Each number is 128 + 32 x the weight over its row's rms, rounded and kept within 0 to 255. Layers, rows and columns count from 0. Numbers have three digits each. The size before them is the row's rms in percent of the matrix's.

# down: layer 7 MLP down (transposed), 896x224, rms 0.0496, rows 458-517, columns 0-111
# up: layer 7 MLP up, 896x224, rms 0.172, rows 459-518, columns 0-111
down458 110:086182087119122122157103101116127099141089186195098115176137140110189135074094120148142147080138041122118119149153155158103151142124098164154169106158178195096092166100106095198062133107146130151133088187130129080111150090182148150143185121108095132128171149104108135098137153115163060122105079155108086116075151128155115128147149056138
up459 101:156141155210149158164135208088139137183071109155087097117113083113181097151158123126147128135118168071125180144138151122115164072162128083101149110099168084065093139105126148081117112147123031088158176164121119154158143097077097145146135165093108132159147102096160132187151101088114157107156143118151112113146117138158132146127113119115
down459 099:193174121111127169133155069145056105142106104112143098104156144137152143133126054137139113157135150203220107130150140112150086138189110141117119148154095106198131132147101122180149166082122196135162132101129156167158171170176167116141125044170126140095105151136103139068097114138131059157066112169137097127087113125140131111116126124110
up460 106:089150176175111144104072154158127100114122188137103148144133175084083126136116151175139066061108142124112092085132122127129070122118126172048111135106094142151126187136080176127163169093174090148104143142033116115108179099176147106125125104148119136156170161124076091086136096099160135078109121161109130139145145163112128168105115121160
down460 103:132144146115142135162153176184148152148146068130159137108157130119150153153108172114144150090091098141142157146173076122153052108133146118116133105078187129148065108091103132129146099125124166176118084150134136110205143136104128157090165161092065140120100113185119100100165103174130163151135130151114101135175084063137128126143116148104
up461 096:102089088078172116116046124160059139147106174182165160122070086160178167110114100150159120093114171153114115101101149124104064151143079138092130128170173082107128083138098125134150083127144136136098170148171168133174184115104132133110098097165125170154075113124122124132110146123159143107087090140150171135169143153148109040096105125088
down461 103:161110150132118143176134140139199137098131174112161147117148129129113109132144128154146108101178119103176160116115126110083150107178090134211148159156111106115149122089129144107142127128122072129156084134168115170123104144185087108100179128119222115155165079135089138153141111155105133204156117124102141064131096117089128148156126204132
up462 095:155095092125128143044150132199140147087152160141101089147116105134129184130162085101101101113132119142115140129112156111125163128147110151167139194147109125123073123142161150094134124152168109097139171139152115115108160151158094169173131111171155144126113100149181059173148213109105120108104105176134107110137108135088193102118065148102
down462 097:124105121074132124108145138148148190163123141164131151136153177103155108180128147140084144102078109115133102127135119132108092132066132087144142134075110078109130176115095146161138138139091122117089067174151110091119108146120137172149154105092126115158083102103172131122163066069148167105118124144165066117087102151127043112177113046115
up463 107:119132206081143149125149169121107096074092130102136152119149075104139109136110135128194057130143150081116097143130183154186179184109103119178155148146109054145164167098153133124086168124110082092137096131133138121120136138117153101109121142181132101130138112099158213162066139097148108113159170102170119136043120151136158104145069112175
down463 108:119168123148126163112106073080201167151140103174177132156181128130155180089214080115099135139079174113062122108073132108115130128142122071060104126080209121091136136153135117142192096189171139196114120108173133168180096143104133109123124148148151156126084142117105092137077076146159078136136121132153129113162106113158063112096158167139
up464 111:081151162142082137101123158111118131120138112166084117106171158145141143071072184221117117144131138119123109092169106128140127143164161165124171155141179173118136137081122104066137080151080123120111118090044155133134078142091064175131142167152124161129170067139112112094109152146140085127103091125158155132137117061136089132104078153163
down464 107:140133130121155092131094120145140150087135120138137100130097087181173126149174152050108133104160137117129151170082112116132151126105050140102129111097062140144103145139108165143184186085097108139118173143161101127189183116108145126122086078117140097103097160107117108107117148146095155119119132083103129129156165094150172083167086104073
up465 103:118133124122159132119138173156184157123127112133141127123099127118127113119096179105119160182149141069116104141140075102117149129106110158067116152136194067151137139066154106104179145184109080076157111136116153134124112198117113128148102125114155136076179112139140093097136142140092114129139176115100126174099126155105138012105111064138
down465 096:060157063132114056101178097111088108171140134129163135124126137182150116112091098128187115143113171150143156113127136160095134154134123100200156143119085144055139127181163128128143134109145190143093166135187121131127173098099109171143193127152143114164092097122128151148107150150135098183189130113194145160155116088097061187153121171169
up466 108:087102087149114135119105085132118112105104144080089128148150134092066136142052177202156119096126135118116173098136104134073103168207193141099121107114099112092157114102070101097099141120074165096145133115157115183104104078156131157164188129160083181123136050171145164136164138092111091156141060135149117147125083111136112102075111124103
down466 101:093139151175142166067117182127131123104130203155134105166129138179147104144180182117169150160073126177138080114147114116195126160163175084137212137169082094142127163160121129130124165146114125149123170184105117061136119149084100137082087137122121128149118175150134086143156093153121124130179161152104121129151152186162145160175111051084
up467 105:121143190110122154077119139090130121155132170147145114098127141147127146100125104132126126192116079098171207143122175177139138170158052167116188114193132115124163065159135120101107118132177176070125169154123071137097130091125114148064119112201118120124089095175134148116140126164110103036112132146135108120163079160073170144134140138087
down467 104:114161092112154104123141099126122081052152128126131153207153143116052165154141122157107137113102179177125092162152141180103092132107112169120102093061078118125115118127153158135161124127053135160119141096136133160106137156136213042162157151095129131098162174134077182137118104154159086166124073117157183127117139128159080080105146123164
up468 093:050160112074123099104133125151141130146132103137147107115103141194132097113122101173081172117158101156133109127109073125084171071125132102102219116122115164138149104122083127111132121128195110139106131136156133135082126132113071131085108148165123134192154115159099133059143147121142102105150140148088086137102080144125136083157138102124
down468 097:132156123095132137095115119104076115125094131103138101080166155114072177094069168082120133145096089112087171133150140136171108158073129094153104148114153133158163118124168147126094140086092148100117131103163066109039101119154144118145100110172174145118120118174127108195139143129097152132184097169165137120162188102118131125080114127136
up469 095:083174190118110185108099166117093171165135131134151097141114209119121138121112125140120133131138144177138090145121143098137121163153073119086101142178142146137113071147109102057165150098105162135162109163137126153105101095177120105106113125150155167096087101110091082144107127164160165149110162086163101107089114110149143158083156212097
down469 093:091174070159077227148104136126100111126093112121113174133208133142145205125136147183108131192115138128130124117160141162121134062133138134158109132059101116119194125087180106173143135131161142118094192137080080119149184128132147110129104117104122164208131154135145130131139187131117139114118133197110150150144128106123130149122138139062
up470 100:084075182124129099109144146165165175144098077129132144125098091118150125157151135126133099089159140142199082101132104135042147085167122113106110082071111180146148160217020124117148135143092131129121102138091108109196172085133107163142062142121159139126159136071171202140138108153149132170086202144134111152090140139113077150089119196088
down470 104:146112124157090129131142133105115071104112089140105121164168077104118060169108166163108146070106133084120151168160143193130070104120154173134102130095129078126132107137126159100173112140134164174160101141098100165117125152153093104122111157083177100101092135169114104117117118122126109116119120136144048063136061079109166156172102109158
up471 106:086141174106125101091128096123110136087169165110136132172070122126133076049071178154131169042127144111103134144165136135119127110139176123194201122137128205141111186138116110073114134165147106102144201149135135109185124106146148051108118119176145160099109162137172091126124107151116068120164166098114136125103070090161144092093107156106
down471 118:099104112183125164114105164090126126191127088126099103079139162132078132144090045116095154152176113182142107195096137105183128129104169103076136095148161138110111090136149159211129063179128132134157136155160118128065130124091132096100136086167134102157200131093058071107121146120132094163055119147179098187157113161120124124059128130160
up472 093:090175113202084158161148134145064195136102167064118120129111107111118137108097081132113135108116110163149141070130139154113167126104127167076112143092112154125124112111140086125084200103101111135136114101134115055139148141146075145173118180144099098116117109129081143182138150126166135181160121148132136152134138148120156181166118082099
down472 092:083085188095168102121158144108112090107157099166105129093109088146176090099173142085099061165109168061089119162170127127111147133140086113181159170104086119100117193117185173077162135132087123164071131127110087114147113129159146119133156146134194127124186186151090078062128156128098103091122169112166164078086136080153158086094122121073
up473 096:155155129163120084118144143143083144161080157115125133095081127095167087127166071094109113101112109137101065106168141174061136069138113108094087171175127097150146172124140148110134132138189140109151079145099150174145141152086134140164126145069107083134122091110084131097111129131178148113109139146063117075090199080157122099075090075073
down473 094:135180087102129142135105129177203079143130115148149127154168163172095149101126124113103121155160138066163150189117129175172095164156123065130169105108132135078134087147105142161180158089098126139139094131176123120174156127168086146087103115113136105100085182079170127114125117134094107081168125154131108198156133175120176125114129152128
up474 104:110202114125139107168156138162099153136135148134129136137122155142130130120128142153110177133121120104183133107147157167129135115097110178091117076111170173132117146094121179150164163121112121100080086130147101133214141092152126114148144193123175100118151121172157071098204097045090106076148088159134099143173113048160131112110093108158
down474 099:155083144053174219131113183156106159159127157133165145122105097110127109104173143167083103143164081082167089116098151116118082151115141101172136183156120101109138117156069202120112102113146136109123139139087182076102131172113122120155164091090135179085158075100117163180094161135236137161107182134144088124116152165154112139196140088151
up475 108:049113137107204143127079054152120109137172157133104141148132119181106089052166097139133143083106115101122122154145144137098104111116136084174167161212103120121131134183116105111142215112090138129117145136177157152171073167169157126149058118131122148135120201119159107164101124113146131109128112188106084061148131118092082116084163070112
down475 108:140203122093146175126126159114149178143090103099151203104110110174171138194101116170124142169161131111153160139171110092235114159153125134115097133128129120117111127136091148168109132133197173110145077072110136092164101150116170099081124144109149072142110136108112093166096132103146111143109099138156172112180164100148120119152101131112
up476 093:114115154095118118120131189158091138128086151100072207153121145159104130127148146139107086143132102166158149135134110111143149115159147138176162155153107181075094133078125137060187134110131163119147147167116182145132092104102234135165058140191155139155134125106157059133090203084061111194089138105140198132084076120107117138146067138153
down476 093:146105118093170161155137104126087152176151090181066080171122115107149127136109104111146132170125123143105129084115183133142135077098111105062118154175158085179112126121124090178106169155113110095107108126156063117130095172070088135137128113168130154121141103122130119104136124136164161119220122116081115143137069148104070082160091105118
up477 095:064102167104157071141087132122109151159096112162155118134152112110111179088131147098155165168113104078184072117162164131151090059113162087125140154166152126160125141151176120094115186191121180152039124080132128062139152115123045102133106121102107116116171121083123070107123104118151138098074111182172116153075147080097119169088125105101
down477 097:133131098158086122181112163099165145138127114117126132111152143104129129202091118169137110158151106147126135123101153137084148098074072142148101137150157056109063106160099135150153084145113177109144145158072160146114127084125149106153151122089156115158118104147089057078145184155094115113161153107161144131199149117107188131111147134159
up478 106:134184169082122159145086136087067115154119073161135156103135131130139147112154176179147147132111060137127128141107137155167112132119142110137083133086108129152091139105072237143110138138146117150123109095084115137128119091143081155154145189119139169142080083109110190119121135163149059125089193150127112138139156071121159104131159136146
down478 103:137081138139190130125123090168170102079055092038135124130111155177149094110086084117135126107106142127111149102131106107146161091142136104112153127205132110086166087157165173082070120195106135074121125164113111125100128139114098130121066083129154156094210158102110139177162150104093165174116103124130123149108157100171129117205117135055
up479 095:137168122135138188094126111171166154194161131128167145146105117138150112096172118097169141167154089103115127134138096121073108114071107166132158101086127127148148115106130106102147193174117142123142218156136169067102135134090111094068159158141132181181120201152127078078128097141137094123148116155116080098161138140140137116142212108099
down479 093:190135114112113085108182108123083083078075166129104121129139136130062115098083086144121142124075108146128105097078139120134145160243174143176072099057081123084090150137173103169138105158142078105073084123088103175147100123094147156184119129082128084094134138134136127128151071121152113126152170102175101123103134126066159122161108119139
up480 099:126114085139153121150045150201104105156078114062115053091122167146148124108119136134154116135068154157151081087123132117101107154130116104118147131148067096140141116128063162113130046140190178128092114143092141130117124041121160076156090138120137176148158080101117135100078099209125145118110195127094083091116192178121128107120125112102
down480 094:112070157119139111143098116076128108181081216139181126094156138100148140183133139104102161108071137065100181123094103116088137161108151151104113108185083138142147101121125113120107153139063081123095181115112097164105059142122116150071132144165144102098175121116144129086137075148144083140197124143178147148164094072150162078174119143099
up481 106:098082177127137164136170169194186141130137087163095151105126129167080098181132189140097154149170165151123119112124105146143154179078104094167146086165123151109109123130127152143173111163163140132116105177146126198114088116124109116139169189125172141107169150108095104175108085154145153083151139143082163137155133064124149200124098158124
down481 105:205106113155090097144118102145045145137172137094183107129169161155105174108123116124093089088133146205110137136132111123160155115163155132135182112134106116080150125110075121066167134143137132098137152084142129109143132130141098141168130112139124117162123068101096150148149104079101103169146124145134102130116132124112107067183166170143
up482 100:089110091103159097100094135130093124111110097093160140134144174180187163109082092135141179116140161124151174131094166079113131157180140101157207148097162130081120139117117113144124110103066124118138104106074095156093106102070134084095120123086146067143122094116061110153100113122185067036148146125122149128149109126142066145112150141090
down482 103:107120106092141134136075120145091064176135146166067141139145145088108122122145121107195089141163124112106108059122158173128114082119137100150095120117174162176184063100104140125182131115141102100138122112155158136171180062170151143208168119179125175142193134132129113055171119146078150135181086122103108090086134108113156095130080108124
up483 096:088180066147175136152110170099153136169084175115129096096133133116116119123140113110110106110122099134105130106129145134185186102126173107137115183145110139128097159163115102120135083140166152140113107179050116141169176146106098146168155197156202137130131179094165150123114107138114037131116121145198198183150148144142149097185129076092
down483 101:194088136141123142129125070130105080145160152166119172155048141108136153151148117174154120166173129105127153118139144103121104109131131114103134152138143068114164119177168148112165143118121113126189148112207100115109018102141155135097079108126154119159103120195140095120091131150090127094118162095138139097123101132036076147104137136109
up484 100:108163203085184142096115154113041068193104148128097145143104098165070115166109127114073171141145174131150105170109169117103144164174115130106167142110131141166161116117170147145095155163076106083104087148162143132120034171154110116130112139112091133165126098114116131093177142144147151082136069186122161156098214142186137090148180159156
down484 101:099142112142086115121094076079151140077104130107150113176117166120120121143111163189096138109174177159096129198097121135132179113134147114144079080116156172109138159139126209097111098066106087127156123162129178154163119074173164126119158045152065159120148118095145183140118034132188098109137151174152115139162088154158075154100165116117
up485 095:109138108138179143203118053134130167097075135164098151113098146145117106117161160147183117193148168130107135146122161184135132069163171116124135184151137063123099120075158188159083174151184115097099168163185142094160115172113147177170126137099112108169137094124157149176132171132143147143163125161169145194134104098124226142150076137089
down485 094:155120089161128120146142169177176105119173073097193166194093141126196185147137109139124109117167136129167149116139173069131155166122075198132075083095105151106125105181146101126134108118081155136156057091121167160151143106128107094038117079132184164104093106132130131058129123137149165183102118149083109055140093144129105112108111222121
up486 105:109109162175160116138084131128141108188155140167136129163129058120189126155081159154116153094209132146113160131120114138084168173181112128079135102049060122094147074188137167035101141151132160113147101091163139059150131176162172190164129100170134222121106172105166122165133135116114134115141179126124166142176155127160112101103151152093
down486 115:107096131131186147142111129097109096140119135186135102117102133142171162079134136132190103174092071139136146187166155098083098167137115120170098123121124155147055090061139148160163085063105080127179153099144122110135145125167083124175072110117103107112167119167129158079167100077115170119119141226173100043145111140115116034155083144150
up487 101:099165089093114066108083083183083198135148133176122132168146140120104107103150144149071100157184118131127174139141130110102190058085112068080126088157164170129199164135099118121118142110111092093092113106088136190088080141154063128102088168145164146137145138131146058122164112108148063144124134084100113112088169170071184161154117100109
down487 095:172144088158154102138115147104154066172140084157154175127094084118193183127127149120131167119079093115146120122117174193138096213141119133192105159159067091094111102077147170126087129145162179154119137131153066078126148106142131159140118108104132142140100125096112134152110135151074130091091141126109118126090119095117143112160169113133
up488 104:107081102134200159094144182192139115101082073105120140121102150166128155116116113210122118076059134150130069121052113111165089186071123117130120162114083098115182119164160116152129124120121139125087148115129172091108106138136144108163139083105168114116179131105101131168187141081172175119147119113094124114102194102106139147126166104076
down488 110:140148160114175065216172074133148092161083168126126125205174085134100120111094150044079092132178094185190128121092127162110119147108173169135125180175116196115091140114176136154136135116116102180112092159179128126113177127162159122194088123105142104191162190134114126114159087127102139087076174137123156133105085174142193118118143196180
up489 101:103142087134166142139113153197074151124068148116130107115123174125135190150094093117132115116133171102144106097155138116165164108196104129130190104128153138106174110114097151112084131156098170101159159129110110120107121149193161148162149054152120153162072045173136106135182183131142127132113164092108096153190125099093119131138135187130
down489 105:043103125125154076072137062112153137120171153156121115134173154150091119086161115131063144131187162160158157162113129111141129102189120160144176129095150094121103161103150105106156183090155109134113117138136136104118063123106065145099153117097060140129111140098146165158165083165125143107147101109128151127089075171113111085135114143130
up490 098:122146101138076132126153140154109164185088170090145148175128131124125096106137094099137105135208112156108192132153092123107115110145151122091124130161143080116149169102108106123152165115114102092186125150088165149136135119120112217174127169125150108131166171154110154129201152064145143125147140122116159154136093174136141123176087133146
down490 102:074176124116113123143167182093120091096127118169115141085096152120131160127075107138100136136124148090102085119110151159186140107132100119146157129148130204105102112167146206120095061166171098094133106106115092121086159151134170147090117095122094145138088187088113111156156078153157107143049113142158101148131137109145102094122168098145
up491 103:086127138169177125103113188143134202168113096066123111122161105138148116099182132140131172125158092127094108106115185171158095125109148097068119139104068093114099127088123099140109060089153149111187094105115204101139077065111147147125091154118164098127084151155164140119105123097193156138091087135145104140116129074131072100128143152169
down491 106:131139120173111105149105028118145131116125138128124115099072182113103170152087117123138053118123113130114159137082142146150145154131098096098136108178190070117081181114143133085126167160146133140095170171155115159154171184125167150103106111176150159144139167119131098172066132171095093085116167088164186121159188176147123148114172182117
up492 098:153174159104107077126081156099104108142150160118096137119159155149076158125167148051151187151172157114124130146193095160128123092099120123108143117098148146149112102089094145064092104121113116140113173134099103091107076145130111114137066088146085139163152147073181144156129148086125140118137134079143124141164138178118134047103113152209
down492 093:129139076098112137060134076168104135104070113126153094122108077061149138113158140184104118112142081165124148100050176157075144156133170148109183130151106190083073165127112112156151118134152131119157093151105116161075130088127112114070111130124101099165180132144083108115140119161182107114120123104081125092088138080142097205163122104102
up493 101:104118186125196085152108174124120098136087154141076120104109098184103177102117113090120081166169151121130078155101139106136147141163122087103149123143107138168149126118100085164089116153143139149163071175105125091145172152084102103113160157202109160123146080100116117106124150126086117127187110081086149106125091166171146095132124166082
down493 099:128148192129080152189131079163101124134190178150083139174117103127165130113167098159084079098059075159129100134109078126148163105154111092119135141133144150135112062180154143145096137112122067081115171105127096169159114152072163124122079084157111123150109143134141092050115147164186146108134180220165151113131133090127154119148135114080
up494 107:073110189164089122127126143176116149219101129158142133145099197110130167166132137178105118169136119135158146061107149142121111072126089134121121215152078121103129169130146187142090102088087146105128123212092075120155110125152115115125188139123109100107176130105128165105150096128143174103124176074162092118150122096146115085162165101085
down494 105:114133091116195107151101094068135169075149161090129189121094122104102135085116144175157158141149119124130141192177138065164124131112128134149136121120148095118128140106109108134161145125181066164220112110096135145169139126178141141158075141163134166120072175147080122195044122187117131148146164129176179133146136105131135125064115187143
up495 106:126163129142054142075101125113119086105154137201107100123113146107127160161104088160117146151117118098111055128148071157138130093143133130164135100141184143145200123149132114121121163154101107143074153080130093140108109113053112180188074077136194149172156160138144126119141118154116103120054145152164073133139172074086175096144165103143
down495 109:116113109158144092170138115106129181120089145108117160151134139170097155121131122131074118072157183182082161114098122160096131137093103091101113165145126129141046124081099114083148113142127168112134169150130147150154154122162153039078195182117138104152073180158128121123154112117125142122121104073076116123114113198234098132130143168165
up496 110:099194118117151160139120129174064094142086177128108091117155148155149115176159132139112121145135131177121105075102071123064103189131060107080058097099165157091074100133147099123162069148140098197081107163142145189139177074134105158101102132093153137135102186095095096143099069142157137117158103146161108079116110127189125110110108151093
down496 102:144125129190101080117112129146222128113129126137122174152088115142076162117123157161179168100111126159104169128082144157179117047174144098158080162118138082129179140092127164128133110099095148092158159137117125074136123142137084078121173126065108087145097092089155141087132174128164101193115089103137148158146125197125122149191136108119
up497 104:116163139156134174117056124140149090094136132141120128214074160143071162159121134084068172124091073132151073150152125143100151099133153080091100085135114184138141214150096108108178088105114093165077110182120111101185162162172157136171182119096137165131173131176135117140102178130161141084101165123135101078129153168094107163117204096148
down497 098:042133167162154161088099149155163162148140126115141104094126143150140088149150146151154138132129101138179186118115141059162130131131174130129163121105193120096138106145094067181112212108153164134143069104093192115170113115105176099107099186097139195084113114085099173131118107102139149175123071053163120131120154111105128087142119119137
up498 105:143115141160142144141150175178163131212114137223163160167154128133163186066147121146168074097144098147123143072097181142175168162097173057137139088115167122084125142160135127107049148121105168158129162138126144173125152148105136106122157127122094143122095179100113174149177143113103096105173119136174122175167133097145131089141104172120
down498 108:126168139094117145129117126105112128138166140091157098095075070153106079150036095022130123158068090137163132115125114090177133130102105092161152122149125105124168083042094119147141143133157134105083133085052122129123151147118085177133105179143142195162137133108141144124141171125115171139140174144067109150120199107101144122158118074074
up499 092:152143086126109184095125140183111197139108120136121135124131120120154135120106091129139094075174151109152110169135072099148188080111103150066104063140111142138082134165132149114138144138140101169111111192122107095139053165171175150128162111096138115100141097148114132116120160130170190167132137116153174096114100124096101175115100124133
down499 095:217166170087171102193118099060159166089124136122142183161150093092148154094127183122154135222085139125135125075098086125140158120121118165144086214168144168148141148055124128137091110072117155081096120148160174153082150147090139132148141142174166165119136144106218156129148125195090107091112146120147068158163142111136127137091176071129
up500 102:101161128112125114137148172104116124149120107121104067106134118062131184103130194095114114131195073143144113100120138078212129094169165139104131134127070128154178134120109150104074163176111150142122132170144141126165078162199143113133107192188132159100125090142128105056106128127128126106172113140102199144098127082127048138182131165137
down500 106:193140091121140102115087057125106100157129136146088088059108104062114147171176118123076089134115159082137110102144117123106107091093111079142099052138097038099094146100148091090150138101127091128153172113121163208120139162187157091138124114178124099166115154096098161179176160158074154095045129072105091125082146207122174075179170128112
up501 086:192144131062197143096088138162129145176114123137156138100132116174123121105131120133163174162130167155088174125097156159097105142077133142064150182109153167136120095091107149117070145134122102126118114080149120117077129148138117124145117111178145173113139127195179126111108151179085160103117183176126103079125088149133162103116146130150
down501 073:255138153158073104117136142108156167136125106142116120150135116098130106122138158116142127139187088136090108129150073143120123085128155145139131097126073083099153129172145103130197100157147154144117171157161114179045115108116128168089089129131112171173109091103107134107109126120124112133126071119158137126116122123120135094121120140119
up502 101:119178110136106125141118162181162139122078168128118110086145131145123145150168037124063114144139167112123131140148144094139133094125115149090105091146171092160138101146093034144149121175067121083094099122113060103131082154106184157128082123114156172156145072131140141150162073108115038109143099141133116127129117139156142065128080122128
down502 107:123168078132121173109112113129183080069204125118107153178132134119151082174132116139094188134140140136130139139108118143126138199181185143146145070086134100178090196182190157128102139158160157156124153140170114132153138117174105109123186078133099105077136221093146156143139151183145139084161087052070139126098120076128092165121162083133
up503 104:098102105093128093112138119194115164075111085133171120076132186125111119128134100092188099093194149183076151096197137134113109107161121160098181117086130138105171152165060090145161148143136162101157174177109125162118049102144089171087101137049136199119113127119100157134128152096075204126147132099111146125126132119126103099211157178143
down503 104:119157128144156124147109124106143128149070127180180179119126136089132129127060119105092128100098095096177138131163145171133119134129112090095076141177071115167163180131133174150089160136159091118120116107142131098193160160106166099192154046153138086097163171077165145169083133146114138152149081122173082158074086127137084067124123132176
up504 096:157135153187116144096109184108133146165080104167113143080126117153181157201160133100169192130102117088164160111169168198093138106118167080092175160151155112171109149140154126144167128115094133107155151135166105130108108155093136096150059160142147186145132136100116097132034163125093091141126119146114146162179134111153150108111077128139
down504 095:176127121070179174115114153129095126088100135072089130126140167090147090119071110135089154100141191152074140097134098092180099189135048149117152185072168133106123160139114164080075158161142147112151100164097156127057153129139191184177131130119117139099082126130129121095152106162179134128157095191111133071125147107068114122097159095080
up505 105:130117084130187135139145097121119140130096154155142183199143142125181176158098133137105104128137097071120135158131135115177123138249121060119106132124152132078075098170099098077103143170173112102150088132086143130113110159149159136107146172108121109093110139139095091146175101120116162138158121114131162130124110199127121101131111161157
down505 103:142160167102110114153121093186132165142129108053118123054081119174156131122115097126130116195130174170111123134166111109147150151076174066146089125112149165143189081124130123151144043120153144125121187144189125081114069079134109137169109094103100195168193123135158168111097173110166110119105195171063103123127131064136154137151098101111
up506 102:126091096137140101134150183155151207189116190107087027133136141062153164044174140104130127144177108085163128113135114126101135097129128077119156120147112112142149056093178120182122139127089121174109132146027129167146124133098115168168154158107148142184157135111161127137142116127099099113090120098163147066156118166144115125161098109086
down506 093:140209121123121170123111110111098132143123109157098135096155170153089141186169130106110123125105096154166138122106142136151129127126136191080099120104103141130147145156132138101136109063175084151113135111148092063084066134183128075118062101086138154143075129138087147200162137105156178132128166120149101167083107232096177112129121126119
up507 107:082120094108124092120149179161106135098133147117119085102151132117182094143089154120108094130111057035147168078091124167139100150174127165070137082132127119107108122136206097056146137132155140110146102121133103075106112158128122186091097155095096110082056108157134118095167133161065109080152176146137080137139089191143091129146094196161
down507 103:133174116161157179152066101107162137087102153087236142141047166107146120178144079078124117171158098159144102154114130111160106087141182081106094134096125142108138165157086137100135153066124167202131111138084184125194140145077165146141156152079135112143119152123146125152080084150155160127072149114097141152138149121125102092134108097133
up508 112:101121070107177098127076071156149114143110100160081118123125168120129139176108108140139159092109128093163094140087131199204083150113113059158141090123089134186095139181160127099089131126169135181130152129103151151121132131111138064082107088158156162161077147131094133190082180152151095094129157082092168071149125156189150148130147132067
down508 112:167155170179102140117154176128114071127151162090183115150126064198092144155093124087135100126135122107133121136146088106117092143155142135082122172123092116119125172128072118178135193160153061128149099162169146144118151156133126189110112132105143118097153146129162092101118108105149071096093071163178149137132073141110118148098185114159
up509 102:087075180132124075150123181130156118170180103100189144182112133105078111133182155117164194098128084195175180213106165112124150135218145115084072104144134091100158063151105143132151165177107128069128153159151146171137136166163143110130114134122073170114080098121152187125138107098130137166131106136082100149149134112173136107169172113131
down509 089:167132104126131140134100154111069119069121095170091152125166138151131179124087130055082122138155151094080079092119088166168077099079106120123176151077107159129086132073179140090092115119160129138083063145118142111172098123089096168112125128143165132148136123111140047129089149107123124086136144118113158077123109130064140139061085128098
up510 101:119140120118149075096126116156150094081122172139126147164066119135131120092149136151161111134112144154078166121159120078147168192080123105150131093115126067080173151093086138084114093109115171138123061133161135212144147122098121114124142140129098179138128091126119227162113102086118116170161082133162149095128192112105157170122121107094
down510 106:141157113135183112144142097122091101102144104156108132182162109153086190081140090183145100069111167087091095081111179152119112099193136186045131160187162106117117144162115141137174148108102124167115150157067112107135085167157125177135136168121106125165078080090160130104076086143159096137078114109163141122109139160182111115076119139157
up511 089:167121114076078158169187077114104095150197114093092125098100146159145139145095123079172102095071117147092128147136158175204114075165115066183151127100160092139098140130130107146178190123106110139078174126116157131126145133134133106159129162133107142108093092153102088108109104152163083106116112174096102107094084166110113171146089169153
down511 071:150175165212149145092099202155127132080108129160098157143177106095127144109118138151056156168194109120138167149141067135056155154088166185060142095115079101091147101120109134108128061165151100138178108174142089108131105130090095136121115134098138154135137167113172139112147147107089165117148178095151123168135164102132145084132109093133
up512 098:092151150164126136130172104111062119142043089116113134101111076126195136112160111115140176154180178183184183154134155094157101184185167129118142152166138150124159141131126078084107074145119161095183145117138073161098185110146140150077189176108135072127110161124122072148120048171121117125102103071156109090104106146104100127148160122079
down512 096:064114106101141139126084175102080111146189110173183072122141125095122176112084167152098147099120184078086107133128108118085160116111121131167104109077111126138106114151135108189150092199120043131078121124044173128135120159121106148094127103092103120104133109148082129153157186133194150165165085101121086135142108100161157167131176150155
up513 097:109136132103112086079116094129178154189130197131171149107160130069140123165135143083146142101103138122142140079141094163109147094087125125114178140101134128050119119134151153132119118099147186162087162157140065163113168146119127137123157129112165175165150134191134108087120087080059145099099079125124105128108166123179135095145133126131
down513 097:115143111068159128107128145096086146118074098090109100102123103145129114170091110196173076134129172193151111109145149110141146125127096186099101169128124131116100072134134172112071176146148089052112111182162120091133143155141144111164150202138123143093128151134046128071161124138157152130104138124154124138122150159160073116116135156141
up514 100:093136101129178116112106112109109164115176183075086114103101147136158119130158101140123185145133074127103082122197130130137154094117105167118158162145125163121119118173118121152118082167107140150119135158094150087138096213114154147115144114155172140073148153188196204045093078127179110102099136177214038089122093119143082115125105118161
down514 101:182160115073102082105162099150100139122093106123134149141126076144088130139089116075139105155133119113122184121058130107151110179096148102125082094105121136196165165079112124134118146118142100065159101080128098156128110136145137167158111151093054108157130091081119064129132180129166163140148156148141185107123119150162102064083126133126
up515 097:111156127115157096102146115159122130100169211151111067132063161125119129055096130129120102070140114110123159139110083115097148083113097122112073066135171110083128102138120176106122114159097043143194155099144140155116111130134110157195079068184087178127103120181138143154124121138100127075143126124104109050167071164204126157117190144151
down515 094:194052142130137224087046159109163149131117092147145166149148089125112145148102165105107139129152128106109116124133093141139133135164099138141188175086080157173120085128165099155126124178153136124087136164121129158107184131055141083062122175110138099190150149109139049123135108125157134213140078136095157186139144083099131088097111127124
up516 109:106110093145168129114106142171148101076127151139103164154108133142081138203107116171109163094118086142161090176124139122140131152123092079146132156168125122111125218114121170090174102180100134169185153139108117095115158183159069119137093144081134176130063125125169110156174119082170075062146134076169108147160127122107097090107143207175
down516 102:164206138175084095089063139194172097122140137089112124097167140129092091116182158148159125163164121132080128162123120071174142093146156162187115124122160109095119134136124114115176136146154112105098097098046133129170081159167132183138140086135101101144164157162067143071137129145138156125158042063125151137140166124089099104085188148106
up517 100:134164062112156140137098136151102181095105130139133112138166132105173186096134102158141077184185030123104165088145133086140129094135086122134127100121174125056114153185138126143166121122134113140173154070100125127117166094121109179114136117142139157098141141134104138151133126121148169081113207156158112117112126159108115138157123138111
down517 095:172120154161104117129129085138178109154132126088071171118126052121096092067121162082078155114067134078123145116114145187099139160141163132131139140104093118134152056074174185129078122107095095134117113169145054123184132114198150100142127104110086080142167197116127122119182167086110133151112063143103108117162173124080147132123087114071
up518 097:100177121192117141068119178107132156119125148103146183159128153131142179121106077108115149118121161137122102118122120054165088109100156102178118083152132106113133108078144176127142095082102103083121134077167081154171132043119104110113125110118131108170126174155153175100072109145120130135109119072149135163137133171069150125149170148162